{"num_hidden_layers": 12, "hidden_size": 256, "num_attention_heads": 8, "num_key_value_heads": 8, "head_dim": 32, "intermediate_size": 1024, "vocab_size": 898, "hidden_act": "tanh_gelu", "norm": "layernorm", "norm_place": "pre", "norm_eps": 1e-05, "positions": "rope", "rope_theta": 10000.0, "rope_fraction": 0.5, "qk_norm": false, "attn_scale": 0.177, "bias": "none", "tie_word_embeddings": false, "parallel_block": true, "init": "orth", "init_std_qkv": 0.0499, "init_std_o": 0.0, "init_std_up": 0.0499, "init_std_down": 0.0, "init_mimetic": 0.7, "optimizer": "muon_variant", "learning_rate": 0.00151, "beta1": 0.93, "weight_decay": 0.059, "lr_head": 0.0142, "max_grad_norm": 2.0, "warmup_steps": 200, "schedule": "wsd", "decay_fraction": 0.5, "decay_shape": "linear", "final_lr_fraction": 0.0, "batch_tokens": [16384, 32768, 49152], "max_seq_len": 512, "doc_mask": true, "train_tokens": 423800000, "max_steps": 14158, "dataset": "wikipedia_en"}
Each number is 500 + 25 x the weight over its row's rms, rounded and kept within 0 to 999. Layers, rows and columns count from 0. Numbers have three digits each. The size before them is the row's rms in percent of the matrix's.

# down: layer 7 MLP down (transposed), 1024x256, rms 0.141, rows 104-203, columns 64-127
# up: layer 7 MLP up, 1024x256, rms 0.139, rows 105-204, columns 64-127
down104 085:509485429481480492483541473530490481517505506538516479553495497508495528474502494469464492499528498510506533460527515470497492469494533453495485457503499480498493515494507504516500504518491515
up105 101:498523495495522492455507522500534527502498504481478465495466479540567493464539505493503485522506524504531467519529528513537509462501498450530472461508475457485500501515478501531513534577476524
down105 100:478468522508498531495517516512472471480499498569501494519505485484464507513490479470496489471517459519509495504490474532483468494516492525482548521505514514502495504449499522498498486438466506
up106 101:501503491470497507498484497541471442488476495521547467490472523528506555526470518500450490519527508482509476501511533496506495539533511497516497465513487496512501481553489540508492464526515470
down106 106:492437515477518525473507494476513501514483498461485498535514534458465475505519494494476497563482480502510463532498475528475486522508522509508514519485499521514497510497479480503469493457523516
up107 101:502513523496506486474508475459520499462498519510543554507520528502474513460472517483513530519457510520529504505458477481475507475480481534519484566506508492496486542530507499523477544487523562
down107 102:557482516524481518516476483510511501501482529501493442451530503499463524450504514538517520520497563510491476489468458505462517475531486466539469458510481512462523473499511491487456510450503513
up108 098:519496472499517503493512546510478515484516504530542521519519508521557542483477482495478459527508551520469518493498480538468520487512490485511487485485499516509471481544510491553514468518485443
down108 098:489512552500473493482459505523512479529500473495470470434466454502553511504470490482505511530494502442521469505554481470502513449546533489567514509500524484472485541508474468455494532523505536
up109 105:538464525457486500495512530461470480523512520565505527491498466461584472503495529457526536484515528427502547510514491513469512494471523513493495510502525475481473498499526512542501514538508535
down109 100:491535523495500492514514485475495525450535515495488505548473530537476509479515536476460503494489523534532504510456502504517516479515503510511511512523503539538482455521515460499489532494474513
up110 105:511505492508506476484502489570517509494521474531482535532482485523511562465497494585471507521458526503517490490480518486497475563489495492503488500519519477457475496510529492506459515526474488
down110 105:502522490486426481502540483556493511523505510523503519468498545481497493501503512474508521525516496516595509501493534512440475502481496457492498487490503534517491479523502538485525495484505510
up111 102:511417489518538532509489470453501468472459513516501500508475509539490508526504496478544516482508502529476479514512485477498469493492523514478493525511488522539500532503479517523504507465492505
down111 102:493508506516534536527515491519530486479522483485502524502465498497488484501490473470505522487486502468469507514495559536537516480509488487529471505495546472520490495493525442514519487495486478
up112 108:529503522519473490513469521509509513518496525458488484506524504465503493485541551479503492494517483496519504439514494455452526505486512490505476503555502551525483491475471499471493493458480453
down112 104:524505497522525529471476498512474502494555509529468485452488512512512520464490467509494484485485476495514525477516464502507513546491473504478490515532489514456541514481468494464502458512505490
up113 102:516515500487516476479479515516535485496505514490568535548476521474484518490499510549506511508486474493492467490499463482521527516479512542466469482492478491489502493527516529539532483504538476
down113 095:465509500487512488467511488543455448494487480507501483490483477529492476502463482475534446464497501475508505511435477488508446465536472496513513535455531502523473511479513497472497514485523553
up114 104:531531467511472523507484504484489467507526493522478516490465514494472515480490517507521569505485475525453478539515487495480495486477520492555509459519466510506516502465483548495501481472491528
down114 103:484495530463518488507463525521454514524511459516511485536496503490484513490497434498484505542514483529463475488482514508480476500492471507469488506502520533508531511451471510498505463516486475
up115 090:484527453494539485486477513507519511508554542492484448523520490513531474495485506494542499521480484469497484484510487514470548491475521485515485523504526517493508513516482520496523498469522571
down115 103:512503515500510514526525458496491478486496447489497521477530492473501517545509532488467532509506498536467450509507550485528481507512532521498513513471503467497463520478496494475556500492485465
up116 104:504489501475502467517545452485496532440486446492514509464531517470489537486541504488492472508504526548503525553483511509540496506530487451495489531474490493510481531471550463463539490505494456
down116 100:508516523495547493462471490484509493472496495474472497549523477490508493516546473529473535543481468477517492497500494545506482524449533491509493501491511484456489519514469545513501515485503505
up117 099:504527542506504467459475532552535479465509513491513462501501479515521534496499475491502521496458495537530528532527559533505485498509450520499495477483466501503464478497518556496471486470505511
down117 101:508471495461518526493498517518485449510475513473513523468460482526513489508510453504480509526494517474497536537488502529468484559469499496455499514506524469497503479517481483494533521496537475
up118 103:505459487502498485533470494514469483510504503485475478539531505486481481518497502530514491460494526488497482516512516504540454539523507490461508497527495522499524481493526479482491499508483497
down118 093:485548514499485500491496499517448501504515523531555483511493460493524487452507501489506509496476471520504543512494501488485469520478509506499476509512462497465505478541495507545487464485510517
up119 104:478471471523485478454533506531481502474502496500459512484495496479554498482524508491529520515539495493557473473507511505488521503506490457486523441493498508460502532485471511519497475513504469
down119 107:513494489496499492496478489459490525521544468510489497528489518463520516532505488540490470527516541516489502481519507480485514511485461472493499550461469493528460476505459485522496487530534545
up120 092:498528497515501473526530521530484513530491517527490536486521519494500491451463492472491490496495499478482456490502487498510482503522463520506500492518467538452511526544507472500504521468474443
down120 088:499480472524519467518497502513444492441478488516471516547503466538523477474505491505527502499529500461488486467510540464523461464500503496493486486491517506552526510499494524522523470529521513
up121 095:507522496498505510487528466469537489459532516498494468498447510486474522526478474516454510537510487480504529459476533456517515506490509520467490478469502521502483497545491492496467486525540499
down121 098:502514480500536517472479504489473509490552531498581463513557450521489499516521509529504498498550497517473523529526499492510498488474519516491467463496500476490494470516494524482506497484482485
up122 096:532495531517511511520515510525498466435535487467489519497465508497500518487500505515517479523444513508494502485471470513476476488531512502479458537527483521524511506465494508512474476498426479
down122 101:503511475512505488519469550464494475471540499530468508472499482487488469462521494471508518522471474472509470508521513481521500491461503533482498523473500511540473474493530531463520504487492461
up123 106:460481479445490574560505486476474485528468477461511497461556477487469497540540497502508525460486488541499510556483490509478462488498514485513508507505497487494508535523490519500513519520485516
down123 108:516451530573505534531494434528517523521510464499460489470507508489488531513524491507532500546524485494487503508481533542451483553521499500474503517498540501472533497542505521486481479509515510
up124 095:505483476502540550492512473504529511500500494485561539536527509535421539530550503486503502470490497519486486492496508497456456480498517502494522498529466536457510519504506509461470447509467544
down124 095:452504508473523503519512512532480477523472507500471489483499458490493490492504524492482494518495557472503475481498505493513529505547475518509475542462507510500508488501496511555534503515516473
up125 102:507490527508497534515491479511476520478527532507481473479519484489479472516516510469486492515530494466486480530455508494482467533505492539490506456533493473514475521462502484504504457498528520
down125 102:496554506513492503468482535526501505519506504517526508487462529450536504493508488521454444515532444493457471480498517570514502509481480465510519485481460497477460465524494486533544520532511492
up126 098:464479510517476490515496474535529517446461502524528510531484498505469498479529511469472513517465550503468483514492501486486559500487507479484485497483486507496507503552512516503474480477487551
down126 090:483538461529500476534473534488527533550508485484502454487528494484468491465489522471554493499517464490496513510492530505477498485467518492506479496521489502526533497448518494505495487519520474
up127 099:499445497498526488541512505547493538468504458489501494511505529465512476527504504537505532535490517530516523496497483532519502528503495451497513485526477520494483523465487463517488495478477532
down127 096:525509516480481496481435483476502494540506506528476466529506491486498498514474514505505515459471504478520531514474483465452500485513476522471513487486498459485471468492542547515508529499505448
up128 102:486489499512474496527491513482534492489518511461521479508517558507490522517538514492494515482501522522524491505494460489486510503520480457456458486508537474444511506534524485516499552490521445
down128 105:482524556510546493520484550545517490493510467457517523521507492480484500508509521528487502493497518464534528531515493529506526497487501494548470454516500534472546431506507471514465508453484476
up129 097:486508532508505500457503528470452505480491559501518514526496512499517522507527477507529509524480454511485455493494498505547544499509527497460507488509461488514477539501496500481494500568533507
down129 101:520514478529495467512484496531488509504484495457497488475503521523469498507464514485500502527505470532571474466513499547486512488492470507520514482478515468461516482533477495526527451477455471
up130 105:502492524502534524524478555549453501511470471530525491487483511515521493516511512469499523542524489491475455494514518510548462521534507521505491495531481488491498513463474516500477525515517568
down130 097:478567540505509499487486481473504465488537549496472526498510515501526466499479496497457449494495518507512508543497515502542535535495492453506455476476491500511471476526485483493522499516486508
up131 101:565506497516475512470518538506466510463527490515545519507487518523490547496545469522487465519472505479450531514505544491495500573508501483484499474513509495496528509533510475537494478496499506
down131 100:442511508483500496494508513492513461514504447469489506490521513484507509546481487489464562500542485533570487468482541471499503466492485497495443479523517510498496528485484509508458517463498483
up132 107:508483520515515491512493475485512497513495479515554481505487511530505529525464525493454461492526562485465424499490541506460513512484496545486498523493518485512484489491523478511511472510510475
down132 105:554532529518474487520516506517516512501466516508531506474497529491536478508485508508501491517514486538561507509469451473481462482488556423505523508512487466490495509494499452549492495482496532
up133 087:509495507495487524531493507545489501474474486511446501500506534560515502447488523537533530524492510484479506498546471519511546503478504478474495467492501488489501484492509530497503499525509469
down133 090:509566491492524470502489513445533494504485516477531520499525484495472458560519488493514434475497519500557493506498495488480487520508492510486534517521529501512479490512494492455550489481493486
up134 099:497521484492553492476501494476557509517485505500467522454486486555519483554492558477479520516502490472501508518537492500541515486532455531501535455490463471490501470467490491467485508507490526
down134 095:477541486496530546493483478492468523495499495503491493568473521473498475498469475538514498483504498513405504519489478453471501469483535509523508509505526482494496474523487510478516542500502502
up135 097:552506458477513510466555511504541476514520482513486519485486470514498557501503511478524486523517514500505522499477463524498500499535506457474500523531438491497470462495481497474488471491473489
down135 093:479508514447487457523513514516498544514510494535482489505540504459506480531491497545510525526502477477504485535520464500481498508499476506507502450417560524548526524540504480540479511504528525
up136 095:537485491484491483497499532466445506506524501478521527515504528507492503501506544469506507492450495462511518524551450473491498518512519534481502461509444552478494470523472516470523472534521488
down136 091:454507471519486537469484467531510491498487465535496514446528501491494502501502461506491529496532520512511497513505522492523536470507515476477522539488504495495537552478492478487476467490468489
up137 099:498499557511493529581491494525509501469453492503537521522534514484478503521508503513543499481507484484533535501473452483496455479444521532495525532533514472479491473480507536524482488502514448
down137 105:531501498528511497518486501545504480543480506502507491441492501483557522493458500534495462476503542512505488502494498511500528461480551487529504465496520457501493495493518473472498496520467469
up138 099:498504539488496514463504520492471437531525492506466454515459476511450490502521508496478494506489533514499504505542505483506516486510459506495505491489497489471494530533491490501493483530499502
down138 097:510502551496486520520470462499478535484477463504524477485521521475506528510490465478512519545518495568519486492522499546504483528522465467490518512501533485525524479459483499483497535502505531
up139 092:501514499535473546509537502538463480516483481537536519475476498439517513481522506500490493531508501481505439509515516535483490492481474479526487536531508498558520465487498488474503508510508515
down139 095:478469501555538485532480523494538539505543461490454507489505516494490481483462517514516516521507473512484500506508463485526465480537478513485498506509493533460534463497526496506520462535453496
up140 097:533458505513494472512489473458547509531460547519483469524467515535509558501515536523498523511512536525479463514496465457541511493543528484509491508498538496494511506492496527519493503489512486
down140 100:486531484510514484528505503522519490507511485476451466513500489554476488509509474537511509499512471528497491495495512527492541477520495490517488499498520502490470500525487524451506528504514523
up141 104:525453480506476471486528473534538471482538497508511529502503506493520506515486530489527495543462501523528517521480521506465497496490526475483500469524486523494490499472534501511468462517482486
down141 101:544522502535495524520514517479454484504497530530517503502514527463482514496525436525499544484497480553515464484490488476532524538530499528544528489495503516485501458523515531487511445516505495
up142 102:503498487508515469493474522506495503491491486508475486503504494453472478479539557512526477504533571501527524458551515494458508503495500472514503489492483453493473457427481485495477529497487530
down142 092:519475509465531523495476495508506521537481514519462492517515529499493457504541515483443516507506494507495512504497468523521521509510475503520461501513488499502513491519480496523481473504498520
up143 094:525466485486493467505484475497492523486506470512556501486471526511456516454517460464440510560491480532446473495509522467481538519564490509457472515474463518473501464489483517496455509514486503
down143 094:470508477473488437485558477562510549515475523463523508499465512528507479498481499510549469479485468492467541521532515535517460504530512489485525513512492510460505474497507486467508517506558526
up144 106:524497486503480490452532510560458482468504474543510529499528469478499477490500527475491520484506536554505449497541499489486475520502534521483493478495453510486488486495550540514507491522521498
down144 102:513486533467464476539494490493522514544537518508491458496498494530476475521525512501460504448502506533531479523547513511489500499507475491498499534545505466503520486536540488535519507551496514
up145 095:461534518521524462538499522489503467489521507522493499529463492515454529475560521524487498496522463503475495476537514519521518499499482530449500507537453514467547520489524521511506538482549496
down145 095:492461516480491479467492501506488491486487505490530502546512455474565513537457501472502526539511487486492510511468501506492507485566534502496516482477516463497499483474518502533530480500487545
up146 094:501522485508534496523531496495488510499440487491498477483501511484498522498515505494489495499504491556486487489537523495519499520457482514525470473502468537476511533515563501535513492511472524
down146 097:484517489457493520493506553514530518548541520509482513453501510463502527487523490523507497502467527496508497495485506516495499482529491546446448506524513523518501467515450498495503473485504519
up147 098:525514491547478497484510512502514509490434489528517553503514489491538507532478484510496523513480517514496465506528540533507476499490504507451526495507504482515460494521533470491476487535497515
down147 099:473532490472485518496482467484495500529562483462484484472478469483484499542509460497510510470508492480480521533539514468486477485525528497552480480475526511491519509494479489511514503484511501
up148 103:565485505470514525525489481468485519507472458499498492520499522476456496529531497495513503469447509463518472525453524507525501516461485510532516481513470518514480485513567513529498485521500558
down148 097:462535515512481514470479510508497485482520500520503524474478488535479502517457514524487490532540510537512540479499484474493493505534497498480496553502519486489480497470451451506509478470515457
up149 098:500491436526501590462510486538494487481490498499499465484495526497499525459486534494490506515528524505509503503511495512480534480450488503498449524473447543501534528529539518478493489493533500
down149 103:474484493467505486475500506492507538546459521529495500515451511512517549552550462486521437430514518501481474526499468487453504425516501473483503478526458515488445500500540521511545476510500478
up150 098:511506515471529461515563484495474511530490496529567503493473466511471465486505520533493526511538533511470491496488481502503524484441486548490466467505504527516477521471467471467517487468422502
down150 098:514545480498534440522477559518510486511534476519471485538493490473473500556459517548481494443503485481468502491461531462483486488485491496528461499493496521494491517457496479489507477523521542
up151 099:475527487489465500482512499514488468519456496512493510458518458483462477510504500554491528468525481495514508470536515475510534512514471492492492497484496519490495537485493471476487481561475528
down151 101:484502537522434519521459471484488467519495534503479477522490478502490489462523495489505487489521545501511489558519484492490528491556468513521520471535494515548506480510530505519521481543481462
up152 096:530500525470548516514491495495499482522504510520487493493476531509503512515463551458494560505537485508464514504519457488493498519487499470440512498448482517484480474509439506503443471519466496
down152 098:460506509513524512507499535464528491472490506509515469516523505461518523468505478542512529518516553513513497467492497485506488481504461516538466526516548525522492508459473453519530506515497488
up153 100:496503462501475457501543482535547520495525510565493528473448479519473513488488520500461519499481481459520501511509509478519475502506449476487522473515506473485498491486498487499498527527516501
down153 105:506512491524550522505528500505479498511526501482526474508536555468527506508498493517460540491468496539467499530464478518490506481482510501487471515519498479555487506514486501506515519462511496
up154 097:512567455492505499509426502474483521520507522528509459527528498462486456535505521506506477481513505490505487475496523482517505506452498492474515504496462501443512483512510510533514557522499499
down154 101:490479474491477563506471489463495465483517522507536523498478458553517546507524482471481512517484482517502517489522496443508497505502518498518539517491532504537480513539498483473491513485482509
up155 103:486505472520513460484521504505500503478473508503519552467498536559487488481529476488486479516467506492488478552505480519517444469523533481511478522513506540512495492530563523498527495471557488
down155 101:509526453550489499500499514467481513479511463443514493491455479470486460474499524521499510496512523486514508510461461536540518493485468505520508491491508477474500510519500466520519516495486477
up156 107:531482489520517459524484484488504536506527526489504502455515513483512555507495468506531510531516509506515512457511494533507510498503465502564526478506481503550421476550524513440508479499519540
down156 105:570459502508502488502509522536532524476481471471547463522500471497474503462530504492502505499495513509491484465499501517509452505511439511525529514482535486499528504471485544495468536459494483
up157 100:514511479505537522541440531488527509466477450537480510481479510548523504528543516504519539496488487444513471495524451470523518457535496522525488486536503497476491466494464490499481481460502524
down157 102:547497539522494518517536489509476471497480538529509471540503482504515460496522500487513502478543500495522482529496526532489467501505516463457517508510501513488455447525492488529479495496484484
up158 098:567489504533478526502506488520517493536502465502493517545490511481522508523496499505463494499517483463514505490559508474492487527462524511493464478487535508543478467499470510465508547488507539
down158 095:506488529506489502499517499480446482510495494463479555495509476561461462492528479494525492505501515470555498529494494554473487532493520484472518497516511488486498488537512500479544450477518478
up159 100:497473476504475455533496505520518520493478489531501507498524529443476491543511519528486475505514484500508517455525477472506476502465525485496515487491496499507504457518494483509531467504529515
down159 098:497512512496522476509519457511504537509466505494459500530561555516512472511486493485448537487497506473502480526502506496484510495530548516481504488518524499528513526494522483497466524470453493
up160 098:502500460534515505508477514503499527491497483478529520509509497478462556511516500478488482546499522518478448466499451537485456498500454514514510468507487527486479497523503490501535489450492510
down160 090:491524507451484535459527489463478455480509475493492536480488502495530475499473492484497528445484475562484516496477528520508495523488508490533487547452524457490492459484487456512545513548473525
up161 097:490456488487507508459534485490488517484540453494501515509497490471530487537523510532468475510475488506470512503560540538484531481466491502506470479458504506509536484502464534502512515520517521
down161 096:521507461512485499474490532507489519511474503501511499502524539498492478502461504465508519569496489519537525552490474482472488490513518468531501481504505475468457538479506483446494513539480517
up162 103:503463521465464568505522520456512530501491446510518486487512532468507499502479516511487512522511509492513485529491482471486451489510505543456497475509491499495496486522525481490530483574523489
down162 104:461548552475507524485528454540495522527504511530516493482484529475532521499526481520512520497508482477506491508473476511534488491486496489439556510531510499479512508524574481502451474486485474
up163 100:544513489530532477473478571490508481519492503517521524521502508513479496518511506542514528477508480535490503487519475499502483486472516469541516451484493488542496472542442536518508513477515516
down163 101:487513505483484468473487536479491482501490514492501480468491525471547495473528497469483491497515506454492495462489492482470490501461504555497515517536472563570531524501499520517517500521470469
up164 097:478505491512470493435486475446511468517553527495521508470462495463518483488483509492497509500498458465468510513461538515507486449523520526503538478495505503488519470484530473486507479552487503
down164 092:511494489531477496520490499477504471467485481484504468536499463467467504511518508524520503525520486545517499476476535446464476529467506484448470521534514507483491536474518453489533484508521511
up165 102:520453505503506519481494480447516489429491481498534529498497503455500508489501472485490480497436462513452511519488495514496469501503491495533517527462446452478520517479498507498482480458479506
down165 100:479535507499483531498480503515494491489480492473523550490501494503499505505496478500544482518479436525487463504518466518492531509462509459523461486470531497489453474511521512477532502440549462
up166 101:515465497547493483507516538522475488516503503525460485492508539484486449509468466511492532476489475526503464480479470551479486500494511512462516453433462473505507481531504552516529530518494534
down166 103:487509511508514511492467509516506503527480488539498526458507579506472491508494458507517534515477499481533481516492464520468459491505507491477510494512532511453519507504520496496486478479468503
up167 100:494494543479507549504499503515566506491479522527495473487522542533477501533472419515531512510488528508552509493461482507518555544504481477487461552487513498491543527479511498486505474479473519
down167 093:468517475449450482512528505498505501506503488463522522462484453433534519528496511533474499475517506520470562487512482444496502461473494536458520508530496479522510524501526496540509502553531564
up168 101:480546523476468439514511474497541454485475480482511507510545516474468526536489506496544503480509516520509510489547500514473482502481492523515519536513497491457485505513516489480517461488526478
down168 099:512520479484503511509504511487500514500513492523528535479549453491503548492463469521528482518501477520477534520493561486471523477474468556540499489459528517483494510531489510519483508469527496
up169 101:506506462492550524518486488484506468519481552521488546491471541551493517495540495496442529443517484487482485530515501441464520488485500499477488540495504459483489516519510544507489488518517532
down169 089:490507514520500517508500463532518534516497479493504527482510495477493524465484524490530501487474487520531495540484504531526497475495522520493502472513509521479519556496505461525470486494465483
up170 106:516502500454523502548496489452509536498522480538518525527460490545512525527520557496500485472476484517533456509486495499483523516531550500485482497495469491515556482498494455456445509479513518
down170 114:482514513498491473515504500457460521545494508483488493534488528521521515520508479526533499515482459542530517487527481533517502534505489499535481497547477536528489528443503488546525497494517499
up171 098:537491468483514483463482487460537468473509472546520491508512475485498535512538517488482485510415515518478471501554484510463464516495499538464487500490475484497489527501473505469508503501506485
down171 096:514509524496451543493490522490474468506501511501503455479505476470525473481477518575454489507461531508477500479494507517503526472465493538528523517520496480499504471459520488494500473531509492
up172 101:504518528529509479474488460518480557450453525519492513533513493510503535525513520503509520458490493483554511483511527484539477523508504476498535482515451521493550521503512541460512496516506489
down172 091:509526496466494519472529511485489486517553460488508542499473505454525494525500537578527471511497515538449539438492505487472480488511526492471457539464522477515521501478501523491492508486522490
up173 096:486507505502477500454508468527486520489516497480448504524457500476518524507472553494531509532513508517526516524491534518494528544511497489530458449496514514480461533466498483502480519470525470
down173 101:464525520480509494500459527494493516478516483452460464540506512501505515538519494510482542484507508476512483498483506489505476527496534502533465524521497492509499512493501467507479496506495502
up174 102:517489479489490518546471495528502509532487491507489477502506466501531477505514506467530486474513482499493455524482486484479517484488497521525497474507534480490470490505523519555473486503503498
down174 098:452491512505497494468513499492458475511495494517460528487483523510487523495487449505514514505536532493472531513535490507486495533516470456461526473457554565470497504495492494420503516534491521
up175 101:519507501550496481518498477479519487488536485465439493539437521513527480528468502489490483499549478530462493480510518495525483486501463512526490519439482519504550513502527473488496547465514536
down175 091:470522495515495470503533516516491507531508478489515435471491492510487518503484498519514480537523498454498532462492518490518487511482515507547526481478539537470513502507501536468548485552489526
up176 105:508501488493487521466492489461508483518467486510460520575499484507507510511534498555483489460456492454457478526528509523487513468550552509545489527502491445557492483506491465484493505529522495
down176 102:532461498474524494532502485514478525505505479507502460497529511469526480475460531501497486522513518462503491512493548493479532494538489522487466497495533495477506484492506550474520494508474518
up177 103:489458485500498472518486501481529464468521488528500519491510525469488487506489521474569506462457482474506500527506460495498513479516429510517517478539469492498600494536460468518509531536504527
down177 100:551504482501456449519519514483485489527481512509495469529536500499458525492516466492463492499444558479535506484480512533483516519462492467528507504477500483503470445454483474478518526527514479
up178 095:529510458515519500455538530476514502469456487490495458534494523506487496495519452517500503491537465461495475496481484486529450519527516533482449487523546507507459531515487515471482488501525549
down178 095:459556514455484511470504462515503507506508474505476486496511469507503558526495482483526483439505512511511531506473521507480509499522473471467488514487470556498518485495522450470499491526486529
up179 111:488537524523511508507530518468509479505503491492528500518530482471464495480519469474539513492474488441536504482463488476512467477487510523478474485488460496499527459503520481548480485515497521
down179 109:508511499487458496471518470494499508517517475600531506521480506506509523480496514507525489531501479477500497531489535482498487504499479505520502494472514527521499521469469470499466493438491501
up180 095:525506469545503539514433549491512527476487508492483476501521440526508473458504516515507491548469469491449485478510504480538505533484480485521512491516464481491463507534516488510481541498489503
down180 093:478487500488491454491507491505450476497487460525521523465508482466480488482476460513451512535496511536493507530450488520494559495505515472509493522496528518522450503507473518511534506500450492
up181 098:516558531509476503532527511484503491493489524541533496503477505499537518483454445499482476521489471533463532483493534541499559531507523497489517482499500492470546533500497477525488497528516488
down181 101:516493459512450494472509526483503501512481532526478478524511473508499501513501503505503519493546480476490421488475484496499547481503496514531560493532512506518558490476479492515484520451542529
up182 103:502506480480532519527497503534502513490458533480534492529529501497504489549540517541485525454505537467481523465563470511503508521534485485458528475506531521438451480452490508508484483492515526
down182 098:509521477518512479459526500536488522478518522480494476464527525474478477494501449510455510479485492573511501547471544494494527533515443494511495507509493490520507480506481497532502543476511491
up183 091:498501478515481503514505510497549509504522482510481497458539481492476513452494489518504545535462485502478497516493475488517514514510511429478505501521504500536491500512522550482507518478529473
down183 093:504521490508539561509497495490498501520483479500542495474482523478508487573491473491507466497545461492495492519482525492483504526511495497496469508468509486498494499500477500500474515531515487
up184 103:509517498477493510466493523524502513547545498508471560533547491551478488504474499557524493532452499482513482519475511468480449479517497470501502511499478531474510485483508512492506531481497476
down184 108:487493474480484518482490535530507497498494492510463480518479528500504525537506517538517526523502488489491476465492485495470500467501487487492506522510498534507523496500466504476494478509478524
up185 098:513512498473490539490506506497476493443522524511498465520492460508483522504496483514486502470537552521511509486499470497524505522484515480515511528493492515451494489515450520503469486524514534
down185 104:493504493470475493490502517476529547507525515495529508444536481456554497517449493523500539495538483507475502554502493521517520535460481505533493507536488531512502473498531528485508483500513542
up186 090:531526508527494484494536503499516475476502510536504458487531525498507516505483457468461489445541503506501541496523484530497454541500465503505521435454490506512516486479476500492537506489477503
down186 093:465495508489508464479493506501482499532497500456495482487438456496512500520517487492513514517475511529480484484509510512487533538528505440533484542535499516523475534514498489503517508516523458
up187 101:515490531490516505465461501506515464522494472537493500511462511491497517525547491467530514517505493474454495505500508463478491521489496504533544495493478446528490501495501541476485477463484470
down187 097:423529517465493519529553476491489512509573501503501470486521471492487484465461504465463521513519498473503482520515526522538537502531516494460502496496535496538505484488462488505510524507523494
up188 102:495512487512472522496498515513508512522493492529529476498514512481484467455469518549484469467467427483484490496499512440495514508489514503455528487535456470518531498507501507535486526483503486
down188 106:494491494500475497471499502556527500520482507494534536506513548546482511491529490494486464469489499448518512497444495475521513520517517545479493495480463505498545534501518468508493451509484471
up189 102:511470503516491548503529573501473490518505494514523498501525513522474514502535455522474513483533514485491528471532487456517468480538555490498512531504485499490506483513464547536478520452485512
down189 100:501527483507501448503427435503496455497473530501547504475475531519515484519472493493499504521483537510497443477496523513506522510456475514494492513535501504486501487473503529516534478541497494
up190 094:489497549491497468479501491525507534470493483490525506500503541478526532483491509543469499527547509498534462508503498495506481501483517515443558496529528522519506475469488483497526566506553507
down190 098:491485483477513491455470546507509533488489493486490506502559513513482502502526477526491473527499460505498475531495494510505528508514490507524470536506520471502535536479504507507558512548482495
up191 097:500532496504464489516522510454476489479490486551506526537458504507527510493508515513495506524521475526492491476484491478527526492508489512474494456517492496525534513482497472514503481501511536
down191 093:509483511480537487520505514460497464524498468496507509486510491489476517497539514457487497511534457483526494523450565519494466518489570471496538468488495490498535489500477507543503449522516499
up192 103:497469478497505498494545533558542490480526508493479518530471512564512503457454525533480486522541447516529469470538509485537461509498516479453484513494485533458497550535459524507464501540520496
down192 106:449441506518486489534525515484515518499475449512487546493552518515451506478481539486459500524483507465525481499522498581508489553545490506550470492495523519476485506498508487489507509481492500
up193 095:492535501503466523518520476520492422468508496494500510476489477547424483470504492453534493462503519517536545520500524487494501470498491461512515501493496495504470523534522501481494529503479502
down193 099:499540460464524477521486510505491497504494526543517479513547496508524492503450515485486529507521487493485495429530452503522481466486492506541515502477534509527500549505526531481495516507501473
up194 105:527486474535512544553526498473480475537474518501504471454477523461515463507502504492500509492471535494515479548487534525522519520523495509542519517458517514497476485535496477503502524512453525
down194 104:503496502534492504515503524519487476496476437529458494491524469503529500487479537509527505519486524466457496482552515500524509463502504511484497485506500483499501492486501532536458519489502466
up195 100:456515545493528496573532510474473526468496506539531513510527497469502478515491505518479490501452487516520537485518475474519509497515465503489524456485511464521480469489478519448549493452456498
down195 100:502525540512512493532484493508496517549519618524488500478506474501508496487502513529498512505494531509479528497501494488510458517468545482519513453479552512527529510505480460518450459484503510
up196 094:475503493507450476476460518470508435502474491547498499509477570511539488527522498519470542511494499519467497520505494490500554479509510516513504478544547507529516504479460480501528458496467507
down196 085:514505535484523503537484482531476550482508527464481512493537445503469524492513503466488466476518502500506520480512488535483513507487480464479470514447530492462468493504522485481509536502532515
up197 101:527521462474455474508510471514467485513487492531502530499479528542469508490531519489523440495528497524476519491494473546507509530473490454494503498495518478499472563510502487453483533512521464
down197 099:484513495535459547476520522493492497461495480485471495488452492508507506500511478524544512527498510484514487562444513487526522516524476517504463515521497529540483471518489530509499463473532469
up198 096:458467501555496492526517491541470536506468485508518503497489499476501475546524526458518466526499510529450476489542539530494472476464511529487501493521511463530508499462490532493515438536559473
down198 104:503540477465512489534498472537570470496476517520517476506485481518498496506482467490488477494462526524484469487514512526467505510489535529515491477475549496524485508485508517509544498486577479
up199 099:483546542463518490538513471554512504515524473490487505476502507526523489512502523484506481542468519529496525490487437476507466473497556486462499516487468485490496514552513534496522498500419466
down199 094:495473512492520473466491512470531494539473463498438498485473474504480510506489541446502503475524463497502493521495516483494476517506479451483554477498500506519494484467466472499482563507518552
up200 093:498507560511508501504446513452496527481492510519544544479472532434513512535514491423515483521506495515507500456483510464518531525509535460486501496532505466519490509517488527483522518474513529
down200 078:486516464524516527481518497518494521479450512528481443484543472561494466489529512511511484481491520553479506523522481521446433465492475473507507469496474508501491531528529502504490483524461474
up201 103:496488523498479491530482482525485505459485522525503533490502480487491473511564508439489542501525469465460547492510481523475553541500525473521472510450482504504497533469527490508451517525474540
down201 100:550511457524502527508543519507480528519506469485510482484501520516502500458488518515483487517541523505497511466510521487478498478515468544522471493494525492521493515496471443504539509559550509
up202 100:477471478482482510496464428491491496495507484514515499512514483494515521525518519524546521495492559493515504512493485498520526482505510478535505514482433506454449500489506490485491477498508515
down202 106:529494482460522489500558541502450504470523531489511540499505517543544528481505502533456472529522519511475519506508481500499502524495529515446494497495533535467510487502516513540432501477503487
up203 095:459489506484538509457498485495466490545485491531475518477505510514494527487495518497513514542519542522484483572468486483526510508507478507501494568517466524512453479490476535536500491476514474
down203 094:559494513506497500509480519505520483469498517466535477496446465499513502514513469536534465484508511481480520509507534514474473462502503498497486470510526482485537508533445476556497524520470502
up204 095:457519479502484525519539564520536493481536509505553472496539511525492530516515462489512476503525507516480489500493476499471493477517487521487504516490507521466485499533540496527474489496545507